Weights of a small GPT-style language model, trained from scratch on English Wikipedia.
Size: 14 layers, width 160, 4 heads of 32 (1 for keys and values), MLP 960 GELU, 5.31M parameters.
Architecture: LayerNorm before each block, rotary positions, no biases in attention or MLP, untied embeddings, attention and MLP in parallel.
Training: a variant of Muon for these matrices, 10322 steps.
Each number is 128 + 32 x the weight over its row's rms, rounded and kept within 0 to 255. Layers, rows and columns count from 0. Numbers have three digits each. The size before them is the row's rms in percent of the matrix's.

# down: layer 9 MLP down (transposed), 960x160, rms 0.115, rows 728-907, columns 96-127
# up: layer 9 MLP up, 960x160, rms 0.144, rows 729-908, columns 96-127
down728 107:136179178132125157123111160080083142093124143148144126187177094131151143061085136153159098080104
up729 110:088155115167131152046126087149046106101122051149171141138167129088172102150195138106078113135158
down729 117:132097102129111127081134137102104168169162146086140076123149149120137107140114120116140107142132
up730 110:121093120115129159195103123144110111141101187196107112181099139165141060131119104079123111119140
down730 104:062157141101140125122165137152134170112143178122146106094120109119098118095166136139113097112106
up731 094:155119121151195089156088125097089120237101119104114071113132104123161069083074093171160140093107
down731 090:058123179088109143106142089163163140115150125064130210113064119149128123136124138122180114123138
up732 097:074097140173145121136095063154145086136193227121139124173145109141103118096140200104157103153127
down732 097:142098173096140152216114126062135114151157155137149164077048168113207165153061082095147125146120
up733 096:094075123177148111160172171129125111118146130074102115122149144154144163114167097090080137147115
down733 106:123117125086140178155092147096122139161147139053117139151093092203131111149103107093143186116136
up734 109:147092105110156146099164082175120103141110144143074142064126124112150153149085149132122088057166
down734 106:147145178122140146140113135101131100179123112110179192060167174105146156126096152095124117119081
up735 098:148118155137172095155186171108130122141141111135110157174187128092177097171120107103140137134097
down735 099:134165096158131120174074164096070157106139120106133083120083129058171161087095153141069146135159
up736 077:178109149101123138148119136136168120163146074125140159085130079117189144121155109061097154120090
down736 081:095124151156166092093099160083109147116150149136054105201156082167118115164101140176124104131129
up737 106:131111160093157114089152175114152082166120107133103134112164169168123096107137139135112102105155
down737 112:150159167088165116146131107114074047045120121070137178163131107072103125058122165131117100091194
up738 103:103107100204119114136116150113135110130092109249132216139172085118123115136087117131134097091170
down738 104:151108115088172156142088133134065170109084218141171160147145099130125128137125145102180202110129
up739 097:186084110181138128168152098172115116128094127122145176157112107141074128161142120116134177163113
down739 105:105126140160042140166115141144114170123094095161092089091145111202117145192157154137130161070161
up740 110:153110106108091115191130099081074127116116106101135111120146091148126134095133098119160113127076
down740 112:134144154146119132171110113075083158152145107070102116074151103143138052064135123103179070120212
up741 107:180175141093095133123109103133148160083154097142120133110194132158142171124138143087153122154107
down741 099:157095167145115148088188157081143154047121132126049165153126120160129141088126106116153135145134
up742 099:093113141132136161139149064109149115155157157164131154130100095149150095129163130130204136142149
down742 098:196140094117121123160106110100068133113101153188067114114073135137153170123113123150104099207160
up743 109:168098096165181137152143121121142093107125154120169081148065102135126075109111086189139127117097
down743 110:133098076117152104188130078174090164153131161146163090128118091139133180102107154154180209110173
up744 098:124133116129208119102187117083102127096120133171095155106168140127126161062117063165121110123103
down744 100:103126194127170137164107146112106103070135066076183172119052107146170099058140123192128133134158
up745 094:108134139107170085154195170133147087100081069122093044148169054120045076190124097085136123138119
down745 099:082115175189089166099098117077115149141127131100125111137153134137078129146090153160126117117121
up746 106:108148104166174134143144166135092129110057103137116089114113102099127124112140092119105130121125
down746 103:081147112129149092137136166153129186117129095108093140181079172165121166071175187093057130195117
up747 104:108185079121112077109096064138094079159142117126177129094147128123143114136077139145067056112144
down747 098:110107176092164121141105115140076157126172156104123148139145108131157090147148092114113143144074
up748 078:167076119102040142122180147146104151118075074180136117141096161149111095144112130255136093117146
down748 080:120083122134196105112145109160100159108143173117105097120144133106099105144118131191157160109159
up749 101:169171058146157137079185132150146148119116081114181129192128137096122158156135193189125095102140
down749 105:182091081118150123157089134108114130201160087142131083073154134065165123122162105132062111106094
up750 112:097135138100120113132125088123123107095134164135115107140151103147206166214118097114086109077091
down750 108:070107163124120166103097176115156116086124146123136079176115138127144183139128116193146112174122
up751 087:143147129099073173159128178129144118096156135108143160129155151165109140103098116081155101132115
down751 093:129136145041157103135105150088124167121126196094123165129159181129139095128135137058119124150109
up752 097:151142127148132164112138103117156150123141091129124116100145100144150160142130154130087124132124
down752 094:123135150104150132155144148083134114128084077094159073169068171116140171157169221138126133103133
up753 109:215168099177154108155123115079156159054155120115072176187121110121140094071077157192084119109111
down753 113:150084105093109133124109103145139093136139185070062122145108163152098158109138167089132167181188
up754 098:147148114063101143102110087108140139148106148048157130138120129124154121150163146104112142095190
down754 090:141105158093133106089164138123136125128144160145100137131132150114091102115093065156124148189125
up755 091:107158118111195138141130164146120085100174093089079110095188152089114090121129138192160070148106
down755 100:159062106148126109063140127112096161150130141109077145074189099081042134159121142143232106104085
up756 107:093096109127100158156165106157126153150116118110113120156157175141168044164059163149152136095107
down756 107:118162140137180119180163099148168107139119139128106089169122145127101126125136093185181112176081
up757 105:172114173130187129140142129085141206143117146090153204183128164135134144100145151151121066072131
down757 105:148129132148117130122147156151130086185147100179097145151171165144176097118069148114110165110173
up758 095:143131130106149107062137158157117142075096132094137169155158207189142087101153092120130144138116
down758 099:080114126128111106107139107130186129147153176160145060121109179151104101123136169108153157101106
up759 105:115159110127156142125122121186145141150161125199125208128171135123140107168119089118129159109101
down759 102:086098138074096131121138122110130094156141095152100123121162144133132106130123078160191096120134
up760 107:097096157128146063122111110073160119049124214177125149099189100115136200153125093143094135136104
down760 112:110109084146176153127155109080074145153151092101133110179114144146158146169095091124138084096124
up761 079:124152121099079191091129154115130102076154138152118119135142119091179158125194173133134098144109
down761 090:102133125183183097148124073184159109179147077104093138131122110070138108128065144124060172132127
up762 116:137085077105094123166180148155103168198173104103136130102085053178127130093116104120117119153182
down762 112:085120122163229183132162177067121165099144157137099119175191136144171113141117131158131198120143
up763 110:085107163200144091105108103136156105136090174120142123143102105174131128156123129173110177132083
down763 106:154059160076147155134149160085157093148115070198183092120121137152141156104100196187110157106130
up764 104:126138140181192085145087139210176129061110116126114108160134093153164140115112087129174144147122
down764 113:116096192115076115177142130114064135109082060125107130118115125088171112127149145100147115140123
up765 113:101076156114100129161152104112087138148145151132146145128156190165097167138076102147151105128136
down765 111:119105134086135072098109132163182160130207135147098103079126082145148138145182141200155120152176
up766 111:150164127127127096102140119165131100153086090133079071119101130174106097145133151160167080094161
down766 113:148152097137132135165171150105127127153114072153101080170126154080125128174116142138080141124073
up767 102:138098121181160130204154164098115114085129075133131147112156110108138148171128127099151141157108
down767 101:124092122070105102156107183125079103089106081093181090108124110081149108103109140142144145126152
up768 107:119148109112146125113153102144155127093092157167143130166165112090211161147158118106146098143135
down768 106:052162142119093133098126096177145135138072147120129105106099108116185125153131133156087122141159
up769 105:118127082133110147064145142166143200084115166140077131162158118083127215108099150119123123148117
down769 102:151105109121126111121105165137109108113180175161070164171155099141128152145074150156155154145107
up770 105:135140131111075139138145118147123177091123083126135141127145119064130117114079181062180144107119
down770 105:103109123103146122134077155093152161137086113160179118163112130080128079116137197166075121177101
up771 088:154131110084135142092133173140155163136175117109123100095102167123130146142115125147135128143113
down771 091:128117168110152104132147122102123151112138160137170162137145174109086123093153174151095116157158
up772 103:131150062181185139162155201142199093125083133103167084133147136200116173163089119161115118132151
down772 106:161173105166121172139032161146157188059074187143136093178100189134133131187153167099116170147142
up773 081:126097120089134131114130095095153145154100145118118156159133095132122134096173147102135140069145
down773 082:168133153152123096142116143222094108138133117165119123093140142071076128177091152096125107127116
up774 078:140097099082111149165089199178116115159101055128092095129160108072084160131134104140097141116086
down774 079:143188086135154086152103119173106173084111146104106148134101074099120110084153113121114125137126
up775 103:151080142119129127110118115098165147142108159152198117099224138057135093175145080113129099115124
down775 103:177124059109116146144146112114138132102209148141088103173130112107177165112122160114111112165066
up776 101:175180183128156103122094137137137122098127115163145121161127149148159119123097176065097097125091
down776 099:144089108139111116152097120155111106186196144109104159128116120210099112114152156129097161108168
up777 099:128104150085157070141102189144133117173088109106141134128074017148100075118109133156166065096120
down777 102:102082103098146160111079140122100092151100084165076153123180125081154107131177140136110155179098
up778 105:168093194157114157075110081078142131109158131089119102196165098098088098083139133119135109090122
down778 105:136085179139131119170115150096095090174088202168110123152136134078047097136150197125114106160113
up779 098:140142093173091113126123106117171168114138131180109116156147162130094088126169112157141127174129
down779 100:185129046153103153111098094115178173129072167113089111154108075136161084090066201123078129124120
up780 103:134130062156160140108085152160178108116103136106162135094165079196070128153155187108103095151092
down780 101:110141173201106112130088177150147158032134092172102162079174142198102171199136149187118120041109
up781 079:146106128118201120177115154056141165126112165135080077130132123142212142112159117168131120116104
down781 082:183154142130152160107105057157121166107162134168076106092147115126066104141087141107133127103126
up782 103:152094086126192211107157117096164106124106150126058125084150126159165059147073130150147112137134
down782 103:109142091130188100115171137071075097105110134087124061077141097107109150125117161146115124109118
up783 108:163128134089112087116229084121166152120134115097121168138129129053144124066156104054092126133051
down783 105:195121098063085115085134135160163201174131146151121175109170162131089144099112142153152118125208
up784 103:121130075153127123170025116151109085086134157154142119122129168134178182113183115118103193098137
down784 096:201146127119197092110134129088132114125138156156084166140130084137136104148076109151188103131109
up785 108:150163113158078091115160148177112121099058117187158181099135131153152104136083122053196069076134
down785 105:024180119096149168087173098139107089152115095141151142147093130132100143117142097147153150160112
up786 099:155158158094147115076106106154086130205128115114117101146143107101166094139172160140041143128087
down786 095:109142128191159145131118159124108116103150070111134115117092143093165120159084112162151097102087
up787 103:088131095120130156117136115140059096143103168107111086147175145158181154120242147104129100157168
down787 107:139102184085117099157164164151094097128106115120106163115164183101115086144075108092115120124151
up788 098:115187194195129137112148067136137154091159125135169096115101122115123100111139117110120084132132
down788 097:107098117065118108122160093155088134129118191105101148160135163149106098134096160207106134117088
up789 088:137116144149139157136130095119174164173199166108137177138099125137137103118141185150179094171167
down789 092:056141125094132108136099158151082162091137124101140138120157131150133106164125128168093125027088
up790 106:165090142187175158177086112173102125103129148087149141166161104157154148198082125119151155200101
down790 098:110119161136141118135162136143117105170157120142093107094084204134115178147150160093126142166119
up791 095:156102097135089131093045162125062108162122128131105186151114159146141093158159098101133104110155
down791 095:076112165118106172105133116136150144077121124117146107149162098116114144117187170088108124076092
up792 098:130214136100136107185115078142116101101144116095116145114126157096116127066157105150081123156160
down792 096:147095119102133119124147123110115130162057129212099109162151137158092206142123198088101135156106
up793 107:155077136128075157162145179192135092133083098091114084120133120136125160163110127125164176097101
down793 106:084146139131135119132178172193179125090106150131104165118141149131150084082134150154139172113132
up794 105:056165109120117122079125133086143125133160136139128092086157123164106157138143106122167038099176
down794 113:198152093101137129182137180111119147078136141060141148066119127139123080141132166153106145181107
up795 093:112185119163153154067090091088135049157109137099058131191149095113121122118152116139169160134081
down795 098:121107105133111160113116115115139126107130128189084131153094120152071149140058158150072104140147
up796 106:124124105113158103142176141153098096160129120106166149127158171103088124141165119163155095079107
down796 105:146133195122111126106113126133163179068137144156111155127095126162139095125102156139136181164070
up797 095:139070096165141145114153187159130152144110089118100159093102149125121150138071142049120102166135
down797 094:119088140145149113120079194099206116152150188179109087098116204136114115080140108140181118089141
up798 099:129124075138199176148106155149153193118108147099176066069119123153153088148116165081149134141106
down798 105:100059136109111105129149146163141212130054121122091156152182106131147091144147137120107105149127
up799 104:127169149133128176165091053110175127122104152115126140145164117149138153115136164157097160120072
down799 103:163186117190182179117137139102125115158136097115169117150111157111156122144153133103085172129081
up800 094:137115118130119108075108124134148107125142147170146162131119128149070133166141064102112156139130
down800 096:111121100154117107164134093152109142148096099149100070108134137118108167103121178123117114121124
up801 102:138105137162166149131129089142152156101130127142143096155191127127075137140101096136116115101132
down801 109:178132117140104103055094102060150148101109128151171080097182128153100172127137131146117098152046
up802 112:138126190103126151182133076150187143103105165151106140137165105040124071174136097078099129170176
down802 111:125158109076155068139154128152191147055112116139108121114162118165121145167122085143130138105114
up803 106:120081142126141089068111148154195136086148104083163143115111128111099082147137141142167137082107
down803 099:130116118149143141135118097117098106163084136094092120118091151138094155140154083093152149140074
up804 102:143181137107166123096135111152162115092095151071085209134168068136112111121142080138114164089123
down804 104:118124091147197122131129143148153144137121111168108141119068112143157131117119141106137089086160
up805 102:168154143127174120161131097105142070135086101140147227118155089128102160207089179174085102109081
down805 106:125156145148149123170138140140106135207107053143130090155160131118149137137028127167140144093130
up806 107:143134046110153093120097126109102145140161111091079168135103146130161128178099121183147165121113
down806 109:180098130140094087106134129125086119143100110131138186144173159104118117109100116133125139137085
up807 100:155084157140168106153144105154198149126123188134104153119104163077121110135099088114101125156123
down807 099:138134127173059165132099178133051184151187170130136191163170105112093139160124109164145077148125
up808 103:078126097134154138122115157178111188109088076155114079116175170172126083098103182086143127209152
down808 104:089117158167090111132110153119151131173141142162094151095137103082103159116167107139112156112140
up809 098:126114181124137175108123133141144099098115120098067180203124102096145133168054126117160098137095
down809 096:080157164186111188163072218128102094152117114104149135166077109102119128107083040102126133096142
up810 082:105093126145089110126108130058141106173093205166080184185097130120161123161152128137153097090093
down810 087:163133130123154099184149088186092098173164085158120038095136065131069132130034103116161186145167
up811 102:146170115201138067112117125109169080096112141101150145155076070157103152131110069086136151142110
down811 105:112111102161065099117114155106125127132125092109132118132146120142117156114143152121070131082156
up812 091:100156120118132088130130137090171146160141172100105172152142121163150132100106123151117109181126
down812 100:168107166169112120133104165123161120125125127076108093150105075130082140091115093198113073143181
up813 105:122153185158182127109185076100171056096074161094108116098158154129107088117153188171167124137136
down813 098:128148153103138044159121189114093153094078122183155136191121162099109137142154115112103119092087
up814 102:124154150127139145152086137132112112112115137102124137154117133152146118168149084115157065101107
down814 092:072073114203134078119125174094127158090115110183109042092115143169151160129173091061147165192139
up815 095:098163127121142118109148181142141101080115129100134123079131112142090178115133047179161117133091
down815 089:153164153139126161141134135142118101128133117178140173138123144122118109122144105080109053215083
up816 100:175083151135175176089137171160172125183126094122112122150114107125133118110141063149120125093124
down816 101:137132151147141123126093136144095194076133179106176114094123180096139083140206160095132190128082
up817 101:112095213143150149065137132106131195155072099118126097113177135083130120122157085123147150093104
down817 105:140152149111076155154118055142136146090133149090097152132086131060165152172137142136138134139127
up818 107:165142131095144107182035129118177148172108130124184145081113073140157133125120171150115114135155
down818 106:106108132129121093128111147121139174102177123123148103129130148074148129086171097081173084140157
up819 105:113125100098115110135150159106176162178090180103153165100151101153128030138215087144104131181167
down819 105:111113099166107123139116119098143124146160125093150150123094119136110103154154136129157060111112
up820 104:115136174164145084148125130151140061164120081115188139098092117086149117140165136138156076078135
down820 101:080108078084118080169154134145168175131130119125072093144136188172081083140147119160127170116159
up821 107:118122080136170148122201165087117122153104126118058100129195123178092103122135084130158108118094
down821 103:119102128187166147151141187065130139133151175074080145152162126187111130123120087128107134178120
up822 091:159162176117139138140114153114122136111152142135108151141159128153088150097165124123132108160166
down822 083:070135118095089132096113084137117143116160108119159177139072135105125110096122162089143156163150
up823 101:150124196150134098105133100182121045141129076087177163117146095178143153107138094185066172098142
down823 105:106141096137117152091160093119157135107141124132151109145137115140141144179161156125116101083078
up824 098:193113140112123146155102098101196023147107082153149140129130127148103113089130124150128147152165
down824 096:087116130129106108127096104109121104092117119113114037160154078088161113080127140074077191140181
up825 093:095134081092120128070092137174087079121135154136142048106110125140132126115112174079124161092129
down825 100:158105056080106137153118229132163141111076155165143118123098161126141074146150042155143130174126
up826 096:129108140121052125082084110122159098170107143127131085138149171130200152080154137135170178122116
down826 102:126070130163108143123138131149117113089090145170161096122124065153070050183125106107115142154084
up827 097:114130120183068143102133049135117116095142107132095141131128119128150090142172094134140139129175
down827 103:145109135105120161123098161087025080081178108147129101136097147154131128122143118159138158144086
up828 107:125125116090139090156131135108149064103114127087124154143098089134098122075136124091163144150198
down828 113:075126125093133117174110095122119092142148184115140069140095102062090094145107190131171148103067
up829 093:129164125162166117139109103130121098116078036126148104123122120102118126177141132122141095133082
down829 092:114100135111096135133126151106139145055204160140128165098076126092165151112116117051126122168095
up830 100:217144178166126137111139120156180138147101154157120197115125083109114153115170090141129183157147
down830 104:145128126104136187148097129134100141178091149104100116196112110163119121060142104177133143145129
up831 098:100093011092081114128079195098188131139120143082145113093087130090140105118130183136132109096152
down831 094:112134134100131123079148109145115098151113117177169139139125112136147094163146135109185072131133
up832 095:148142065117087113083157207174179135078119108115163190149105102090151117108107140130156112135166
down832 090:138147118173155116112129156127108109151113121091134127119081149117116155130146057159124121101169
up833 116:147129089114144221133181110106117130107126158114087151118171123122127089150133110069138168120128
down833 123:083126139137172165142114166126121141123106163068103152169159156113166095124186108118144097079136
up834 107:103138136131134125071153071216156150091133093140133126124147115138110079156102147113136086134126
down834 105:124132163138113122120124135093092128151190103114086126124100073082156151148118116113141089124171
up835 102:133174135100140126146189107145136166194165087109117122150163087167150177126152106114121119109173
down835 097:152131132128163119153148162086138131151122155151122160119154092099151104111195150157138102157088
up836 096:046102073053111069130114153125093183135138190116102118116141150184107130142150134108128134167150
down836 095:049191082159119147124123135140089127140131134129145103165182088092166120135149148097156123097136
up837 105:172152129104145121178079145145125148188104107172170142144135103131157180163075106100134105144123
down837 100:097152114104131094195154205118063201160153144122107152153117137165097114083186187100133126105074
up838 087:120084096130155140157157084089146148133149173167137132155094143139162154117177142131147058082137
down838 087:128139147145100083165130113191096121162119131153070142154148129103045152190091092143117096130090
up839 102:164153128184137114154074109141080110142098160142130113121164164139127147100098103064201137178101
down839 098:059130108169175142135089145045107150169108131091128154166122127114157126097157149054160142111137
up840 108:145180112080130042074177143146200126130130094123162146082109145155157136075139076097120109094088
down840 103:160087154150130170158125111139113156164112113114082156141160108102146107174101102117123080102187
up841 109:105105077128113160148095177106195080098121110103134122108132105164053089151094154159165148077130
down841 108:087143113190132164149154147081120114075144150055110160124166153055122098154084126136148102111134
up842 085:119098133132111144095186119104138133166113158155211158127144153186216111138173121151063079158140
down842 091:138149130151139163127082163079142151142084118111145148133152085135081078130056110135178107153101
up843 105:142117114122150131091122124129143072144068111138114155157077167156113216086098109114106104163144
down843 095:126109186190171126092116145132138172036075163125142099100195108121120168103159134068064163132058
up844 105:135107114116152092092163063147149141113119134122103146149151111126058133184149182127073127104124
down844 098:111171122144160148085117132108075164145164144103096140129143152176148121137153099098123120149110
up845 099:135151173210136121108100089157141113190111129154176162127096143183162192079132112149141113175142
down845 097:158181168139092187179170177132149148123127109050157170140148121106133056117094091088092062170105
up846 100:088104096125156093067147144096176123131099115186073126119157106113160107150081082196118108076087
down846 098:162110122124154166120150104147105117085096158119147109121157089134117164121124179186170147147112
up847 093:155119146160134121076137049162111075162144152082102185133112113107136160172123067092173067085142
down847 094:084113155122147153152087175138066144138140143083169141096130063159115099163121139203119197116056
up848 104:161098158132139094140169104132172123106126160122140110107109169113130168086167109143127089124158
down848 105:111092161112137139144065160085083119144120135086183140142204104202132092149124136052122145106192
up849 079:143159137076108104158089148224150090188106136058127108123173124109132144164126168152140155118060
down849 085:108103168052138143188188102089115137111153100133138141153112090100050181174119142117153120183121
up850 098:091142122145126101173151092147120175130176133139126176123070141118137137147213080150129094054105
down850 098:157158158173113127119091129095079112170159194145174106125095166127099122145105109152168123128162
up851 095:110134092116128173151110141102157131135085098081138083198082152156084117124163106111126132193109
down851 095:199169165114116135075116129136173120079119060157153111066119106126144134124047113160156109039069
up852 099:102152182184121184112125095132110130161109120117140164066139158112101115107060089145097107134078
down852 099:105148110146129172171129118147153058163130157047165135142082125084084076148135167147125132101126
up853 099:182154135170179088107077148157133124167122109108134114163117107162146109142112177154198112169094
down853 093:136159130097093163129114077105147131143124138131091162150146140080137150153135172156148178074203
up854 111:100232095120122150090162139158126095142134172160109088150150093136126076115131152131088089139123
down854 110:123132124107134135161121154128115124084136156123150101110142120055128132145113137125156106126119
up855 112:118134123102110168109105147153133084205092088112129160118139167126141170142102091151099119106114
down855 110:118121156137075079094131147109100123106094092098166081135152119148142135182093156074139100103167
up856 100:061083139136067155105104134129074100153071112115116157156122131174152116117160086135110076119178
down856 102:175145125119141133075138117152112076168172140181084106079120137148109149114134148147127183146056
up857 112:063143203111135147162084119123112117087129097167078069118151130103103136135124116152190075143097
down857 113:116126107072119049140158126090184089171143142135117118069187092135131172073120125176148116136175
up858 094:068161135131171139113128114171079098105131079127157102119153082094078186096129156232110094193108
down858 095:124122082068164098146115128135170138187107191161190171172107117152141156115130131081130136158124
up859 079:097131119132141149183099037119125089163094109090173193122083092138160152116119134115116113115172
down859 086:160162116076140088138118144117130147104123147059066135100216068121113123121157148143164143149115
up860 103:131149151161151118188135178146131120090117112098152123110153090142124133090117187125157156144194
down860 096:073105131093135121097118067133137152151086151137128099173155099104122089116151073151096140103118
up861 098:120115116148137081169120161055156122126131117097081188136146108129083135147106178099157165082153
down861 099:129170129085136118089079160078171089098119097198092139106141098098070115027160167159111131146193
up862 104:149158138108146088124120158129138113131066125154084065122135189183098113150149089113126113101190
down862 099:119135118078125175139137135122195144096189157091115100118140173154115107109160134138113143141077
up863 104:073102126109105143096115176102069141166129090070127125055149089185148163172183055173099130100156
down863 102:195144164182127120149110089094153148109119108152149143099199154199101148130115147140120133122126
up864 117:081171122152159091103089105121118080156140103160057117093131092190173099135141164065102143146120
down864 113:085152151084134169120090144101093152104103144076108119126110134163131130107152173120109127117166
up865 090:080100075116168145105132142116116131113164184116109104139168117168114158101117175151105083129126
down865 100:143105071091111112158160127108155104153109167130093091169133139208134118168070158138119120096102
up866 106:123124117195165107080133109126173073139145145147132153169156104110105174159139131147110120168127
down866 105:124117142102154104161081103092202130127072122118105131122169159053074120122113107146172148094142
up867 099:148063107122169098111159150143162144102116185106154059161172121147136145111136107099119163153177
down867 104:159164122069107142144149125096073118151092161116153125186120095122095122154102109083064149125148
up868 097:140139149086153121126104109177157099206141115108195145086115153120113134128158124133111089129148
down868 097:153129138096104074143138083158090148064136166122188119139118111156147100137150114151076096200096
up869 079:131141111134060143151106044172144078177157116134123141151136169118098104172163136077095135142105
down869 083:151095173190129077118100121123116158145166112125096098080194099173081129130119130123148063134155
up870 093:186122136131176085154091135123138102114171186137153164170099083147137139170069087171058111052133
down870 095:141144154113197099203120048107153180108153103185134107168164131110103116144141176069122135097131
up871 108:184155104099209140164170096124148117145157156159095152124149119175134170133062131133109091108167
down871 101:098159083086127173136102137039115160068193115061152171132184106131175123082131138131124090043139
up872 092:111044073193107092134092100135124137137088166134103127086084155140145154194077091073115160126195
down872 095:155181085094123171162080177125137098162087056101161198129159101183160123111116145161113123112120
up873 088:156192184166081137129109130157147097082144158118117165103148057135159137122153187178166163079136
down873 088:099132135139173178122081171093117169113084119141144070116144146081141097171128142210119117077125
up874 103:151123126066122136146147174128192147154138160124128107127143116092116154109112119200144082118124
down874 106:140153123113090181128080128107125140131074177182151170129115126181172184053094134157121113148134
up875 098:129099124147131130134077074140167066089124067121141103079116204135140095116156120156102139113116
down875 101:146140079112167117171157138189112122121102116130117159191127127121165086077102150169143095198180
up876 088:177098147199111136129146074116138101128174088162150151153170136130145158097162115149119096156071
down876 094:187177136129132103160142140181134125093158115132149160099104100219097124109109158157170175174175
up877 104:160123141118145107129085113190144116096108166118109097148126128096145101184121103096155052126070
down877 101:147137121116144109101069129150138097140134057126109104086108139124113098106152152183119109123143
up878 101:146173115157117116115086142160128206081120143071185148078104083113164116119127108114104085143094
down878 097:128105100109126137138111080097119098128127169148080099197183142144088151118164128112130156118153
up879 095:112152156125088103174156102144086149160087093107153160099136138122104179124085101149139103134132
down879 094:094148123099136185124084114085148158125173126076126086167132119142157174125117171132079186114117
up880 101:120085139111114153157175132142114124186108112055111118111078094124128120188187153136178123112155
down880 102:123136081071111138107126149166151131121137118186177144141121106138166126130166071157095043083137
up881 098:150186121126153164098171104101092114161105143139127136110147088112101111144142115172142079199141
down881 101:145118208093116100121150099135085179107143180108085168150180108148090103152166094067170110089122
up882 100:109145076114124102129175129170144103097103159132117148087100130161064112110173123189106094086164
down882 098:141171118115148172133074173076151133116188091109129149054129073078145090160170092132149130173150
up883 103:094140110180170142128057112089091121077105179092105111112178112117181145185190140161154168109137
down883 109:154162188095139129115147115177096114115103134123097154097160176077114143050190179143091130221129
up884 097:136133151185114134120154118112167081128191150138073116119050152123175141106067137126063081131164
down884 098:113129120061135141107111110060172110140123095169143108178145115047070113125196126111064129110076
up885 090:068127095118118094149096089165142104116152123096163133128171102124145142104187179157111124191130
down885 091:136192169160138149202158081183049099135109156124093147131113115087115146143083137134145157179111
up886 101:109131109148113163102135191098148097123153122159147176168134077147108157119137131155143140126163
down886 093:134149178125122133137123113140154084139200099113207124103133135105061175164092130161147146083114
up887 112:112136127109146086123103121159118082094096094137088077128116121106204152198064166144142087148107
down887 107:129112106092109104205080121106164071062141170172053084125133115109117107114100137118153149126147
up888 092:198123133110097137087108121156141112155107184194114147180118116123134088099104097077151062148139
down888 092:124125163110116129161168164136118096159153152110110059115193140231107087133098083077111092120147
up889 104:139147151146099136133177168103124195150104185120163102114119089121083153092121160160149108172142
down889 104:063118120126097109104092157144125090153077121149118156117084221071094123046106117123115136121134
up890 087:121163116158123184183136158142109130149106106115100100142105061150102102129164039119111120084144
down890 093:232110127122147171149058115167115132126148168120203146101168194078122105090152109153129155121119
up891 108:125150092112087114130190088102097166145124111100112092094185147079129168070124153142116085137186
down891 106:118118066157158175148084147135178120143124121087191164112092115112197073142153122102099129173180
up892 107:138120136116151087128106146155089082144115166169093095098126100146177113109154126143176136095129
down892 112:107134100117158086141078129135112109127161123188103180218158092127173118116099171107140131121111
up893 098:115122115158082137131159136125116077111127121125131152103143140155239083197183183099150073077146
down893 097:163150135120137120151081097147130185096139144109064142149118126170155092120150224162073136154098
up894 106:072108062140068127111099121165120159091137165147126106163161103141178178165111135130083095103147
down894 105:061152104197072119148147092137072127109085205120054147147122139119172145139153109124130100154177
up895 111:135088137118103117156131079137129121183123114145092135128113097133154090178191131143162118087114
down895 106:031175120162117109111115140119092151128195118081186049104109098139130104121185105163103121153168
up896 111:164174163129098107054121093157153127094142140117165162142144153047096133113170108139174150098203
down896 115:175140107145183102099063146163107135125190121163181150103089085199100127121103099176184116097145
up897 105:121115113128141055169172141135085139142101196096087131143154147158128106089095085130089102164155
down897 102:122188184099219126112173104110083159083123114151150092130153050127132178138137090083149194108124
up898 104:155124120136145137159118118158183145136074135087174121138105121147107167118196102141141146170121
down898 107:169079067193170126141080117106154152134125164118160103096110145105101068105140087178134108095148
up899 110:132187136103091159155162152129155127137166140088108190152138135167145081156123110085126068173155
down899 112:089118152153129201127092186099125054161098102144187169136151144120125077102141087174142148135136
up900 105:145176143143156152154131177136150112143094168180189157129167120100120123130113152156142121112161
down900 096:155133078132180155177095133145181094155100107093098115104124114082171137137151119115083146158155
up901 108:155203165164176100087119151197149160081109101147128083104184071123053124101127148114120178101128
down901 099:092096105158099117146127094102179150161076140167137091163108160054140169151143110102140165096127
up902 109:182107131155128111197137066106125155086130157112127139146158119137129151191144093081132102159074
down902 102:132130104149141217180093136105131147110133154157115133154067134159187171133099121083140147127088
up903 101:157131080102121119119135141130162016127101095092087137147152147211170122162088068115134132134108
down903 109:139119137176130141145182081131116172108111148186125181131139130181131090080093188111122139120152
up904 093:157094094155127159105102145141109144212151152099101049083125150110126094149036118113073148178139
down904 099:077151138146098048161124146160082088071100116151072168149172072107150146128128100123134047078147
up905 098:228141093096173055109134128178139152123138115067124168128096140167133112136136093112117151022106
down905 100:091150177155055216080124106127125087109113133135128134127190163110133150119120132170152136061138
up906 077:104119079171140130187172135143170188144136093122128117150127098143123159106137105116104115160116
down906 092:099125189123081097127119146101115088128076131163076130128168137088085119185121143140161129095159
up907 087:129131077116128134098171162136182116075116110071107162115176144122111173155162183080137050101081
down907 084:103137131122180115170136175147121178124124158118161123129114143122132134124099119096082178187096
up908 103:146125098184109142100139091164148140147086104111167132125214140062128146133158096087139128178210